Weights of a small GPT-style language model, trained from scratch on English Wikipedia: 8 layers, vocabulary 8192.
Each number is 500 + 40 x the weight over its row's rms, rounded and kept within 0 to 999. Layers, rows and columns count from 0. Numbers have three digits each. The size before them is the row's rms in percent of the matrix's.

# up: layer 4 MLP up, 896x224, rms 0.119, rows 831-861, columns 0-223
# down: layer 4 MLP down (transposed), 896x224, rms 0.119, rows 831-861, columns 0-223
up831 115:567491481527529494493559478485485464564435486538488467484503497530467492514487544510502563513568459469595519468577525483517531489460423513500589595465485429451491533505493560503515497454586477467523543553536515584538490492489492513473522496513472532509494491516531469553491513503495494486491485563541461446455475526429487502598416482486491479473528426524493533574631460460548482481488459523526579445557488537549438507541475438440507440497520531509548537499506494516522486517454502480494478539505488520487574540520511559589480529484527451513508477505542441582499496418543478512433517555434525516507440426489451536494534555509438513468545490522439504557521537526400493512480
down831 098:495438478464517541457523607484502484465530469514525565526534538468475565516543456510486489472531491423488444513482484455469443579566481469514502536483508481384569446487435489548530491492441497462499561572453506546492491546520513505561482535472482481506425493487414520559474489512520427509581480536545466454531525514490484448438544537464446443465500499477583493529449565508489561518488454495568447508504512496456476576470482490528466482555597464539534474469478518435485446494578476513475511478481535532497471562399490499434433518505484537514488550455470531537375466494483448534575494517510531477512514519475494484480470557457517522490527525536506502455477566494450542439484
up832 102:469580460475469473472473552495486579450558414480576482453597488424497453530486482467460530489495542497523508531457490518481508487517468533440442565519515552469472480437485457507461472579587501501523375490464538489476516445518517471613499550436470502457466488511422561459545493549522456513505526452467467455501493486493446498469536516518451471459521472506531457543521501468512546459506526490527507477438528572459486443561477492489505476517455584519552505494593400483476549553447470489539556420444544490488520522508519520537447489535529532485464440480499480544489507494498480490517509459492461497522553440525545605462474525558528537494496517463605513523517520515461479476458
down832 119:498531459465513498569528431527526489510549486475499456494523453492525531562551505525472490464436528585511545539505497544459450491423493513436561512482511490447565495489526546499532478511583538517489495478436533496503529480538516455529487485419473496577466389466465599511510424466480515451494473499521543482409452556472387503428536482556441476459522507556584467512519497456438521427475485490507494521486555448413524394522507514469524531459509518497486492512463444503471484474466515513523521512513470510441452525541456556502552495495493536592486544495507463459486471488512471487518513560504453454492500564535438529497437488466518467502465559495524531581550570509438578508441
up833 096:439540508480485489519456460508529483489489455462596515503558403529518506516480466578529551469555499485442496522535451547527506492478460497439500480488484494489483472560490583503499514488518493448493512541538418464473530518511455482469431465437477428567491557440564528435504509519427555548456514494495448468507502484487531499521434458539541431477345514548424479552541511475522506485470511470500534523515440478456540527508500432500491516521502526466545479439483583517491511539449531467466498462425537524538561525489499497508465536573467480463471543505500521537518515445466561529545439495482465523493516579470555465415498483567504439473470547569452439424501563500501425473528
down833 102:518477429460541481439510503527470506385490448566568529441513449465504483532452528533525602503483525524546496451556532543478515482522520507496512490517467509551477542549540431539561508507584565479501481510429483476479539469499514453554479513483488486522532617461497544479561403487539541489502479499540542500463449584464490475545564505496537551515486537468549469546454496496470494433532551461419499459513528548483517507434503413509488451505462525567593548444502493491517491505536464534519488514521498441516522452517609434521448505524430525453529499471475524530477534545478478532496559487451478530538472421488481488513567536462538473449513556604533489494504495492490428480523
up834 123:546488472492433533506511471487481527477565509453498538468601544473482461524489496477414451539441490464371476456454464498509519460545477542543486498459488484471520524480502556464533469544467531531571482556509470504471528536520461500454520477510455590511406493568507367571544531485532521509504424453475497486475539500451510522498427524518468466582561512503452536458552513504461554438493497539578483542444513563499482487424494488489467421504521431518521483523569552485511547493476563534427488508550523468533522541494505533559504557498502448552486531445546398486549535503511481452427417536512514432551525452530501517468439478501470500482477487541507529520504512546498494511502
down834 131:507523529488499529444503488527498468528568493410439538488580576468511454556522583502533442515484423462385534462492415457477548486508558570536564507387514496531492453436486466502430480545482526516498507484535499440541484532501485528450509469524457473475464520480492550517412441531515553540484430494483412461521560473500467412470511590437472476507511519513512497464469542518456561517418537453471460471452468507505495580495476546490496415519459463468507551467546524485481530535529495485406428563500460469521550549526538542500500522495505510480520523433477496518559488485553507461488465503551519488548499490507502483447478472555481535485463537502523467544423545541450480500538
up835 100:454546515567432546495448490462489442494487525473505469465562500496570470490493451488480505517518520525487512525543492472515519523547559428493528494480456469463612475473502550473445521482522497495453502467478549449473571508473461527529445464549551474486567500465557493526543538514453458482462535503476573491574489477489501532493496504534559491490527586449548562523460581521556488465455414427479515554511491598513455428431540589521470522502518392535526489501498471476447501528604501494516539551521418516521526494474493424478435501448485521523514500584520462466477514471440532543438461536465527441505577470415601481481486496467497495507557486516510462474538496500521534483463
down835 094:579510485534503489547468531479455480472447465482507450430517453510529468533541489503511550521476492498468531469472482540510525476467493511466462474526498556475554526471565475450515454440460464474493556430471428527475502507551472546532535574463514468567494500405496488423549455458433507485491479489590485563507446501509520501530514521540485439565500413463470540525543486475495456431471578527547557458526547473486548511531515487491468488554463515430576554531486556489501549548460504474531587414512512565517454520466430467455518475509504511544436482541589440520507523492625500490479541477489484470477444474496538500464513472478577428503523544465488537471557412506458570531497
up836 096:433500552572435479515526526512510499428551497525463486536485476451509499506519479578490507564547505462440478474394523505521534524521516567502465534579427492481506503553505503534550466494475521436524479529516496515506511614470523533493499476504515429512512431523477484529553493461482451495512465461503552409468527487547517501486540489524561532503525488513465528457492546541480454530504444565560550530517468458512459476478531508560507500529445484410531527481557519507547469493509486610531455456477504485462537519423506540469561533480457509632531502469488534497479492438522474485531424513569433532507545527481509545479527399500405557494593487568433539486461444493476504498449
down836 094:450535395498521541529482499479462523521492457513459453516477398499571492489463427505557520540510507497455505506527532441479500461396538575479434537564524503391477519501471446510520485513486423505516528479506463508535432478518536471534435519481509480443507513493527487504480446457543535538525492540452494535476466459475516499511429473502476469472487510454381477549511478479562472390493547501466489496539470476452530445450491531474502469490458499440490496569490443440428523431571535493515493486450461460529447447512542465531487513510533502545433510489450463556552485533577519549528465467479556438463532492534551467460445487484544515529448490423553480577516530429530429516502
up837 102:472482411539518491486508537473485556515504497485506536487526458566528421535513557456453494516519466484507512480500504559489515527543440496519539510465512527467450503451538535434527450423444531582478520557513456495535586490577524503514484507402488509438459505465533480510519432536533502480428488497564460509483500482490494544513540430511431456448535527524472520458597507476504456478533441468522505539440590478454564519548505442450478533541506546462564512532493498567502582530499489511536484520418530540530538461469479549530514501504517593470409470467505485495494510488550504452464539423453527457487500502581521583552523443447433398576513526518489527490559524516476470497457
down837 100:446496537527512472444526483554552469510469508464535501514536470547529502535476510456486507454533401582488544471523464509460493493499489490508550575548497483468460491517500508487519552427470601503533540545529497479504558538480509449561497565486541453528528527422485513510516519622525465464427517516484509564481468422490491467526497514479485505375476461494435568496600500485497502456489433469516583507530494524494543515473480471468499549495507475462516540456502524529493544593450460420460473542461476471514577565556493562459511563509511531577525538490481517494524523491478458563485492536488531416501516466493538511560484543502464521536472509479440630506540526559458585512483
up838 096:510483534514447556531521456474544523484466605476541454496489553495565548532455499524495457511509534509472468486520389483526443492520462453513478485538508506498536535549424555485529473503529465496540420472512536522493523508479519580504448442483518476459513495490437426483587484501475494463440546489549565514540432533506453464561586515448539528541549564373556523502564543505478507532509465446550533507504456496529493407535478573451486521589518473538566455466531552521562505492550573512473498541532481539541508543507507508435487491456550512548493512473499480450451506516426482575578485515498538544480446514443504455509562488499574510473525516528480494429545534491548519543499
down838 088:531545454462576469426527590417477430533530505558483457521572491510500444463512532436541501498429480508527532485483535493537475521510443569447531517480519499513486505568515428506539546388556468494487546538487496487490505516520458480558538531452510463529458510536460547498463448501563557421550476491536458534503464473464538483446503553462503423573525435488502521520491476474471526388509486478544471560521515598518478509437506511559484444503515523539505517581457512462481473492486467564596438496494539506499433531510522519421572508492432566467492485476473500476447551505587467422557503529491525504458535497514492516491500493474497469505508482429530451485561488456423514491488
up839 100:470499541435477542570530478490481481548462503478506496459523492529516452498513510472495519466465528473515510540542504493519417469546445410470494551437526581490453398497499536504500493480525617521538471459526588553599471426500477466488470580516520497463499463501543526519477443487496497517467496552448524551518437539523511552514490490540503568438517452446471516526566429459492487477507523541443496452458518534493512522561539444493489550538490564425525521398535528537546549509462498494580502494554446567480574528511548499509483480483468542538534538477543486501460539454492569480484478543468459544525477469475473449552447578504506427453489476527481481599529543550530499576489
down839 091:474484583552499490502463451533460491479487498455535460473473511525452517506508531513503523506473470468456502562528483507548462555466457477488486537526466474438417558472487466470484479515443552544566474511563504507533465442513503522460587498469473522468485480416497487577500502458523414487489480549500508512479526460545505548487501467561563491522525460542492478471573472481465459502525468520416589505466509505489498437503425512529412507406416512568538482462527488537441504542491494398481538487468534491480423467525482462468519573550504514557499489532524499536580512522520557528486478472426483526460462466529545505471533553525604511431391598496546570548471446542479519495479
up840 104:513485432438511491535510515474574496501550490496461561532471426535548504510510533506475528476534499504513535538493509495536481621498469478580480429514517478513551396546511522500463492524456438498534526523468494535473554521526516424478496563525515505522488512517470533516523495541492535471492418482447531442491528400459525526488521525456538422519457519562501554450545491480485464475542536541434550453500448498482514525523529568422533461457449502502563442534518428463492492467503572555526471558500516521503501533490456416479460509468423509455543494453539604518452538519394509508478496579447484563511497445491536464613431493548464455507548532539471496512517546486491515439527
down840 100:567497533505540497551525529536449536468491514511491444520439528520559476454495487453514460491469485520531568483515560489553521536448509471491532551518481461517574462550526567496453555467537546566513495552480517567537541532558469550504430485532470491501556470520511516509568399477487472591560460470547467468553495470515517460505499435422488485463525578467545480515456507551495510507468589460504505539511565576428509534569529491509474491436548499474509482485452563549488478500495554485562514557502458499444420499497506580506524492512501483541496490520498450519413530500509493424516533476533485525571527489415441486552526489498581504493492554466538500475531424489629444526451
up841 096:576495484443454528504454484533518508514464468536536463491523514461506468497567478494550457451427454515527567484512512514465519524508517454581530534515537495478434437562521534527496408567519478418487484512514503532477517536537512530492494602512546486488504419534499566552515460485465527496496421537474513485484464498461479534505539470513526513502479549498521423611486483430533499545468459495477581528521474493450504526526527518616518501488474395501538543519521434493492506500511534470515464470406508539487478537491463392566441436532500554446451549523511462502497476520587476426490503507502500501460560491482422533498505491483515453544518536450509451523507485434448497624553
down841 089:515530528452519479542498477519517494461491529477408443448556486479466487501465550486520489464494488552575458523492523510485483512488500543512449433520517486529545511471496533483451462461438528486498539430502514467538443521520518518529530449450490464433484435523522476487443519531522537476517434481477517508480530525570509474460453451426458445514510493489546529454485565508522508518433571533532517456505558442582485581465470476447461472528500520521499455449407529550624438536527499495483531471537552426520469547487466441506576606456463477570536488461549554493488483476477476488476518430528499480547437506539484434458433484438554584472467493541571548576412527518516504497497
up842 106:541467491488427460523509531550504441452542486451542491483492477523509518453558495413549497493471485490484467587455498485453533488532545475560517520459537545467475525498458533490536533491516490485501533481481499494526509602494492467513484457472499537518542490453481460534573519417473539588462432528505492484494419494478470495492526497493405466529446571534525541502535520491409494475438431614515455493432561512508514481494486514533456543456574487457499549460463522510481412485492516510564569558474502643543546592513520500460482422585560465512522482462530462502511549474508433492488449455507511522524508494472490524501534483532521453512530440516525508553528435481499494445402
down842 107:511479516554461478527491516434521555477466420490481462545487597489502542483577504462504457456516490500514512410455466547515494475560460566491518430569601541551445486429458572572460464521498491444557494514430436521490464515448540512541481470490500610529445463544472489497508502450446531581532531518482527565419536459476469455524464563568443477511473551503478512534581450494512509531558528511459516467514524467487498471509558487523562531543491534497519560443421523432491483486525493449530523524524479465450491524477509455448524497508479505476455520520487511486499495448470546564463526532493451500490440489584401547471468441513503525550427460543526488450513509525455481501546
up843 095:495494591522446473498473495516494480483457545446538501502470491493511491560492473520475454561482462519465439465467542444531507550526442489442537471486516526482431497533475507560523472539501536474573432443515535457453512549488521505488427474482543512510558502492530504458533419513508518488508409457464506439575462476566541487519425537472508446460512538527507480440483489498455516524581507518483464609576522481459417572514507479473542541595529452526470485492524499570508512511529494502457556455519491500549535525527558506495468500506498529510498536468466425393533483499534458506575433505472513515573532583499489409541499491492507451467580539513525426413524516519526527590440
down843 084:546479566520496523466421556533551484478520476508458443467571576473475495428474491546553447527462527496487489496517542615465528544530510500455452491439470585439580544468503521490470456464573502532451489532541523540527557491520554522466451447466557509466525502557523529430541544540538488433456551477523448440430553567531480549503504533578484547490485438466508510455438527448479528507522451463483443541517464506505543538526467498504513572478454456423491489438490469465444482512442544505463435552535516485539504526494526454537436501434525523511531513576583484551459481483493477451483464512538518473457540470479476538425506552479524541514526517484436470443498433525533541465522
up844 094:531406520490497509464412530467410537445475482559542431521460468500439481435512541497535478465450506578590501451589462496459493532538504416468513532459551487473516486485493511490501615552516481495531524427486514465536461465471481476520459517557500525557536486455553572422511508507501499529497442465485491531505513550518498472449499456495586457482428482504507546530473402492541517409537489456442482523554524468508523536498572467552509556479499601528513556438480444475498521558564508447541517499515516515471538538479495466502435533498452530537487479479486458600469496508442479514510513493416556491470554426513484435519508475493453549459528509492489531521503484475520516556541
down844 097:535543585446485489495448512540445533509548489522548470482459432506469405505563534467472573521497548456535534519435531527497512436458485470519426491548565567506492463527585395481505490500495458444501573499475512529515509468507443467515516499558550408475471486463511497451465571534473444504470462449506515543489421535483580517527468540461503443540468426555470545512458527553610553484504497494515431500526474572516477544509438443541537469444491525531480462552483512488547541527497466480485550425552515551504515487504522488439528532449544493442534483512418418519540522556470509509494475467480500544512456457446526486557537494501542546478471523498509421496552465488504556465498
up845 084:532524485567563450561499518548540436436513432466561501521436451540514560514489480473556455430498468410456466535462462477434528509555477511531515473478506488487449406512519530549514493554461465522506529480579527471466424524453462478485470560538476544564476486526501539485572481513450509445512443506477538549579548471465473449446465546437484516500510486590538553531492429541484402512443503558518537511522514527430509428532500491529557477482481506504495510489477451585441473435487548508566529519545511469584496500450528480496538547491507459512517418469476512478495518572537427459551444488460515547504536561496514454480474480570492465485512523531571497505542481557467521478485
down845 098:555520519496386494505490506551494519510495524496472493523465485492401522491460500454491554472440538452533432579455508489515537525506474457484439504501496530510467513575527518504518448567480476510587488509437488532539552517472490489507506546440538503549465521565510454469554409483526456441467530460518489443475474444527416469417518466456492572439476441511455519496558465516499500515440450574516488445504537516521517418579539571476504557496536532484487403468474467504462517560460512538521427606524487488475529470504474559451488462481597462518495558586576534490557519510456486526497452505462557526547531544429489470509515488448472520514492461551456524529472482487483480544494
up846 100:406539391456478584468506482514550531555546474419559483465448546554432522556508493482500556513456461511547461455467486501481477470448515498490494500490495568464522438481551490501469431478532544481551542522475465579525523501491493520523564524552619466516526568534567515585521523524484521513481499478552465484529485515498558474441464478541472508522476457599468466448493418526493496502514474484505553474518456480499549537478431397512564561507545503549538534593470526468460521522455515552496462512464451486499526518510450489592465506470540466516500484485463525420529545471544514546515505528517488480498532498504488457539483468544490481557561503496462565579516511510446581447539
down846 091:465465517497568556509501443448429506566476501536581447491451496519560489625471482554427530478542554499476568472517501471474473446427548509495503552480508515473538520525527512507515442433533467498473486530446462538532492447494543543523615508530567431507461521438508448423532517432486523492450439494542522490502491547522508543488469489492557492563471524479471432535462528545458505472442488529490491444513482426446493458475495453489522469522600515564513473564470543549456532506495620518524470455516529521580458471462490512488548475456518465507485549530467549536481450469473486450494493537569523486539534541524494483448474490475568481549447425506482518503518485537530567438545
up847 095:454512547474512469462440437479488474450450538519472503492457531547449446428432466428546516494530500490557557480470540482497518521496457558526471459457559548436524523472501525529466522563525470424493551559455509487587469497533425542512438510499486534520494535486414492470485600514535506506431479542500494457483550579433475461476529476537506536456436538479437497557540482438482515440477477536525399528531505514502516552486551556470426413500475531515528514493535472542491463495506489510468497424455507496535603438541534602516541482512416438488542451495498441533508533508529552529534544485500498411483564524492471476493527521519557535502514421489453470532509529467521506533528
down847 099:459465585570515487475480478472510503457396511531506465565468519499473518445545518475529533546479478420467509560589460468559507504468559535478528533514480511557514495526439537465489426438520458478457500513517446488481435439472502629485509527492565493486529473471496542520479446599486503481504585517485434420519442552481527481529555496534512497560531460440493487527508521474470577465533503446553559481491452476549528562490504523544522492442475489549507462553459509461488508475456545470524471496468587505543566553506448562485477473558490510490474496511497526420528519458557500459541514473581471495452516463564493435512497513457449549524561568393487508469518468501471482531487
up848 114:459530530516430534505519507503496464502422525504546475515500568487487493437496470517543510537504457564516529546533498476455468453450470492542447522475541506508522541455565538488495421507566525426519546510469502526508539486526457540490517487503476502495432463464522546508472470464482522526473560502516525476480524616476562445488560514502529501424439527577474458465507425488517484490545543505553522486492520504513452463448494467417502554538519555537521501480473459454535558554603560532441540482445510436459499447535526471505499569495492419616491435511491475477511502432421539523542523552489522505544461468501487487459471531498540539526399507564364501511476464484465440542547
down848 114:536467495537487438537496512469467576459475485436498471538533536526492496431522538558507449498507494469516516476535477530505507480461504552527479513475536472483496515524493475430555522572534477488495521489461478534545444500498586473544525464542495490446466491522501549518458548475448484525451573476496580417475415465500497458532569468544556513538489445449457492501497566514490480505472416473535505479521465475458403523516501519536524542518465584513559518462465514521499483552447479574552517584435485476594430507502564490491498458502565497420534473559553484525549591508512479558471522455485516505391501420506535448529459556570547489464483494486499436525561581472475503483574
up849 103:499509528480485512515516517502477493434511488456467509520530522493451414442496498553492520525531510531437449518488490518486576531483549474485506550483528520466496528486445542532519494546499516537499471449541569504466511557533412551557491482421488426565506453525535522536500561430487509498589544548535492499561478456483467444501522532492508504455414570506485494553444539474527569554582469488560440529473492529505427504539472421484472556553476519466507402454546511444559580461496513403469582613499445504530538479509528502502537479513474504521475474523524446508511477539489481577475548467496493547536462534540457550495530481462537495414421508483489591527455455494511477560475
down849 104:474441531503514525497574533482494454468495488519511491394517489482458502510466507524503436486457472522510567454501579505554482536538459510471529502444523486446436503523569606495548497506465474435437454497503557435499534555453460499524511543508476430509490520514502504490589474513512478555467463463549502493518448458499446470481420422502515569557531487550486495525562530468453554526497460515534445525477567484550417526497452450450439541560499589451528464549433474467475561450506511509511489435523485535461548466497503553617492456505610494547477466457493439465552489543542506521465520509494466516458460460459492516509513365500484520491537478530472473519517536525529505490542
up850 095:522543479512517475478516571401549545535409476478548504534506431515509534491448523484481515524480542519519504427494515504492418508506465542467596473484591518568414527396524481470433488510488434540493549485440495567501453466513446491469457419437489526575504450501490503468485482489543476507471487581523477459549507467515530489520540549461478522531535440543520516427491446551578480454495499509447492573471475487420566502556489455488494525479507595516522491478460463475511511528501486504525417489503473524459484499549543503486504514484454477483546476529467507489542466533415485443447578442459463547515489513457518480559545449456477418497470422547505536474478488490488433471575
down850 085:561516544526487496518519510543485461525513497497468493473515511494536550483581488532514464540536498534469491568568503612494486422521505463512460478491455521517546558509454509547494511495527536505560569476503470528581508415512442480435512543506519460451576446445533523485496493567481578467456444441474549500527599406481506531512518521464556464592513510468502442488496532520446547447501544510546501572515489433499482488467547522536535502474514439552505545518411517542503483479455532534474546473469471536518547472507471502511499532465527549453505450476462464504377496429559486548457506534442523437422513476626503528517479540515485502455479559461471453521467465515467553493463
up851 099:634495556451475514456538489483455455511496444501497511448520536498475464481519455435508545504539482499504539479433469467514514485565494614589495524459544409481484554491469464559460587472540486487488442463516522512541523526475471497494511481528575450487515502551465518494523502549540518530462486444505556390475512532558428517503511459587518569505459481553534532536467479508445450508488499515525449533523495522450476507516521492522506528570439534455491470516441503513500436480464541542566499420532522542601524534515532490540478497513545490508515450487494607482570539580562548461489495540460488503438488562536509505471430482505520411502461514548502515560529490459451486545533
down851 089:476532480458483490526565452543525502407532470516474498547565520480485537490489506611485478524448477514444494538501424469497492538519484468535520529530548491451543402490549513507602495438419500476501479542524447536552476500581500507550601461439525542429517495489560510417481510499514495509517450486507480469480485487448536492508529547466514489444523504436539460505493501407560468507481530592593428485536445429521501506475504504487461520515526418537509533565495477458470548531447465535481483466539577472504573557502445543436519484548503512561474553547560483518502507425497431572505533500496558529498448505441474491494490516525435468512469508488490579531544494456505500559500
up852 107:502499516491422475497485479521576476505500473564562531399509525484486471473532472520532591535479488466475492478406526501471564509497536546515450514486540572465497458473466487462545500480454491551485561454466530519473513527502449434569475489543495423517537432549527556442484443472478405552533504542516450541564536433547520513524616567485532473546460508587459479493508448534496550499519549499544477551428511523448557536464517435507503566430538540476523479535444471497490433531503526436515548509499491532480514495543443503423495498553524502478399519519491528463519544526473505511480490451517457543522486487452485432509525538429447518520483431527451574501469501506496582495467
down852 098:491526539535506487485489498485424525504455542453485485514520451483490541531500550482446470482552464530545507560503470449508594462528516517479545457438476412462548500531441496479527518561587501538499520477588510511497491482565537546513467508532535465507469514540556494437537499568521521513495561517539452568462513452536496504588538494522484500496535583474426540538461481502450487491401499415486529501492520436538454474525547498541500428504450481555501486493505537474499477541560499508477383510490523482545590542517434419511514487573560434448530448534424550479489513485524475569435510461523410511492483541511424495480497500556503466501459525407492476537483464493532456490569
up853 112:529486470471432542514471502385537463478523529519484565490578569528463450457515451557561512460478446530476539533548548558532440451496556468468504519506454476434472593489447571476550500461438514469487522513515482505578491542486517457513525534503526489420533526491540482532474483509506559531462439485460433472525486508490511511533423516492546471528502511515487476434459448441540442496505538550546407509547564461481560527567503446514430497537518529513557540465508536500510503503454504508489472564524543443505515535491593462463545523419498508564513501520467416526492489495501461469482565546533483444508486500489527403551538513479553500508523537576469464517582552420475505507558
down853 108:529472491497506539472538462443418390500455511533546561540534565560472474473471516518581451518511460516433559522580527515510525428525509514453554522481456523516477514538451490472479512411507565529488465502502476544511505494492496488508452532499458488569533502524488501506441458517536449406513555510515460552534523478464448528399487511547412549488532450529560462461449439537503503485536443566517495610463518542498530513498506452502444444507490444542563461512460583487541529503480501453478531476502475587572453452514470548404551548518457548529507528537458475545460464541525474461481539545469512466525506471488485458545504466514546510520557445469468483559573483457482529493538
up854 110:560481519479493504467494478505488542545505507484500493566550489488455519560445452471482439433536487489469433497483514500481502557552512508549525479531484480517480515559518510506529448521538450520543422514581544499526535544582540430445484489498472543500487502454526478542563457506461487499518493536524503437563470515533555539512571551473562576552523436447524550513476521469449488517527432561451509514483528578509516424564531460456483492537488474458513493537512474517499511503466514517549496483523495491403442569517562509565499473554492446504436483477525598477507478538515473580437530468487519464479570486461462542457399609533529563508569467516470477462512428572578441526472
down854 086:454502560499505506445490541494541491537524428482454572518539474443449535470499462461489405537521478534462479510499536536454526412526502497535471510474435488572542560531469569605524501569484541439524401502504530455520597472484498529503484494443457518489519491465574508497539459584531537546517493550493407482501483416494484508492506501399516506484547476472519512493454470474453477547522388518486476486503569531476516542512533502508480530496517502462411526535556465492463468477464500536538464447515473484456490484511464464523450531536462463530453517553462488396431555464531485506489543469521549539442483512496486437533509468536472570554515512401444472518514437448522540516469
up855 108:508505400487528474513528432471547541548425560532496567455451504545497515449546526495538368482477484475518523575526482549484501570507497373534462497562570558500503481450474516437595474508446430546477526537444527582465499430475472554443447480438546531599513497484514546506500533522483483433530519513481559528467483473466462574486526514485563496548569536531477483450481552517487473546468552515484498463496504526523445499524532514494523511481393481552510445505498466489489491525525461483480585553475536392521535495491540515460542456485531545522542458485481484541474493511498492493575478426500513449518561501529461502501508504474513496532423531508471501509575520485505495534477
down855 113:461540516509515450499490465476525503515545493543503504512508511523520508567535409455478512388541481442589396511535532457564491575515514491499425519539489575551485517448503501509482459522506500485555452544550496447596469451523530474455494541517517536534476411489564527531460501487505557449464526443507499470513486511497518535483514521463598453465524484536503455497463491549502530528540491528516495506553483410498493564526470529364489526518422496428509525547530370571549535554507535502479552487519481451509519541494506453483501470509513460565503479471508477484505465468487473532522502461503512540535503539450481512513500504564550607509556545523472474588473510402497504534468
up856 111:533484499485390506524470488496494477485494508532442554525457475531467473471502482414526550474538536574535438458505436482497365540508511564480484476530505565531465450522543471508518447479441474502521521571533468490512502519507413539486524520426458476418492529563418454519504505445471547502472447460558475444485510488534563515496500547524503536504516487524542490510501480503466473511512508484526494524511485529523515562607502546499448512531550483525560445453520483496486504490511463587533458575538514512542538556511536534467497558503484550496528486447499560494508502624433468511527521469468421414468553525547451433501507500552507427536414458437480509483482522430494552442547
down856 113:491491521488539544496508616449485520633502521509537472519415506505498446554470463550489460545545450537484516462522618503472496424497542505536565561519437500541490547501526516474548510481497475468418577479516495432471508475521538491452431468535516522560471551563502442468497454495436543533445535523481465526471455476409570516526465590462428526531569555491587445501561485464480472520517483505462459538414555515481525501526483467475523487482475504431498515460510533514444525471532496428501473508490604509498458496552498435509427514494547555478508478494501502484488492507539480473467479490533504506496486484522523520533426490464561543442509449493533466571495478565532559468499
up857 114:564523566487468505470518561560525490454566457447488495466517532495481480493514497421466505451555512471542508520552501541493460482473540481531521502546394517531449495524442460484480523441490465465437588421420452447473536478493497482558504534474496470514509595543500545491561471478541507458503459530502440576512482527518509445470451530498501577527447436529576462416582425596540503482500540483469432421598495474442485500505490481553433505535570475572474533467485508521503507520466562543593490566493546533513470503497456466509520477502469472556559492515482476530566501513483477453471574549528525459462524468472474508503494466512508515576474514524423483460512504469492512454513
down857 104:438504498483537489414409470488476499522513505415451573480490480535483484474482519467531522466496527477585496423578518586416522474509523472520528485574496475514531538479424491444495513505510509496527567518477456498629516469536486524528459516508453486485479521438567588472502468521500471475474558474460460532543498484486556482540485472553424459512490533498495542479570413515470511483549582380518494491582564547492495550505462497493503510520513474513464516536511495477513432460447547521475436458520466502504544509571461477492569419522545465502507485551490433475480552509495453550531563485514487555477488404462476509525494444540531560545516520496429481467464521486457543491445
up858 086:503447460530421431522452511526512500471504538442452529453497478511556523441466539531526413503488543508469437615471557480497467494487498560410459447534488487448497376531448467476510496527478464520476523542543511478541488440448541524493435506511556455465484509545540535498504439483495536502526560537541525580514549487575439478520493467477552558548555472470490455506498473532456480488432405430521491517486509521541437466508525503433489547535491469462488465491533443481489557505470511552507489517487552503561527528454457565409559464469512473523474485540552497469472508509516553494589456438489526576479506511465466595519454553471483542454482586495482467489506498444442494504493
down858 098:444519560508541527531490522386554578539513421488511443515539551504514486421522494519546518465507511490442555482522501559537513503453476484521553472574510482512540498519502436438521482484551529455554470449485452507552541487476480418544522574531485495441491485533490527512451484540525441492511444438475528407406515430464491470537513519455596553515562543487449453469470497517533448427514518525496465489538505486479544463496489498462507500435568496522393539548461548502529511500452463560499516572473542527480489520496490543584542478464470510544503579490488478501399469473445523491501490539527516538464518481517478494593472497475384570466523511465486532516490449467472480463503
up859 091:582537516527489547408540469520445540530429406526536554494408519427524473526449523496500542509466462451550516545548461482491577503503545494532544478485447439493491446491557461490453493459539518520457499419543502501513507556510520467534428516548470450506505515517487523482504464513514517482525451563478459465499492568511496467524439478604432488529496483444483581560603491480540486447477566477542529483556502560502525570473519496513540439506559533475485419499528497491497476411496520483515488494431500555473483490532477559530495562553508482507500460499499474475521510544443486442439499564454580542500492482475519494445476450506569460501584438455501426510506492550532509551429
down859 091:488500514488448552519472451514550496507465484456441452439481539458471531505497477438505507477493527422412485506443524474528408478569486490501436480508543449532429498570546470560466452520475471551518552491544529485507503588502523563568595490464572482433485520505446475518552504562530493471455546459387534533498475508392506556510445473496434562525595460531493484521518553533478493489461485521526495489520517517493513480501486525500485501578438563535509456526523603456470454567472537481443465497466499496564464535420502479466476492454523511502489509443494494443599502432533517500557512489475522527555471476499453502493484496500409493534524538487453471466538528517504422517536
up860 105:553547538542481484456540545453442488492445485564531474524479500514466490473451578546487512410476488565506460473549498474485571477484530478543506469527415482484453536483510555541583548518530515485482442484475420538519498512493513475504503573453443539558506451481488480500455543444448485517429482459492527512486485515486458506530513495484506511477466524419502490513474491477533427532548516440461465491601596523489477484433498548449523532544536509430527556476525565487580515530429531519513489531458533475471549506508490564523489485475464511490524430539467479486456525424529567566502413526480420506530463549532479525583511490573470442432456584529533511583515539412495507498500
down860 098:497502517454459450483497512455491547440581523521516564522504571498523482483559505457501490515542410506492492542529413459492503559520445481464462567428425496475462465467476471570489511461463511432501565519580479468505511492473533415489531491525462495521575463470473483526490493601459527459539573542483466452414538479497501457401437535520479468567520491443469469525464436538544490450520555474460478473476447531503474519476530463464534477513486489534467510506485452535447469444535475526484467486524540536466515495543453595461451486591390499487435592460439504541489406518498491480561465440510453491497436557525494497496497517475510518491503521531502468527522570486462521455512
up861 098:514499454485469514465443465472520490554516547444471499493460453489525549494513528558432482556510580486510504526463465466471449536445505462502530452514542476526503493495540470452507471427579509414512506516524453492503558489531502483478517450562556554526422508467498471525511469543509506549522438519496432467553513450499535508498545491440485506578520479571440520477532499610430548473454495540517484524443561438538478541509533523571493500508422517507494525480476528529509408522496483513539516416466488539448523487581521550553611592536518547485548474438470534492560500598527478461471484506519504513567489479489584481481503501526476559468615450524568474512502499527548549497527
down861 089:585492501497518505466479436467475522478440489517480493450442521473477550582532517531504497563528562480456464526439481433464524451511485529497515500494500533504543476449558518559499578509510475515500477543478489484501502509503569499443518447497493399567439437515501398510463508589489454473500398480487496464482580508493460504499490509424485461499600496417500523512451516557486475444464506495505472519521450418485480566445501506480467420498528485471447505463464524449428539496502456555527550551450483449481524515505551514505524514545485475492397530460555504550592504527489539472525542523483538589448479405468509486511528511514559528474474470596461491534448567498497503495445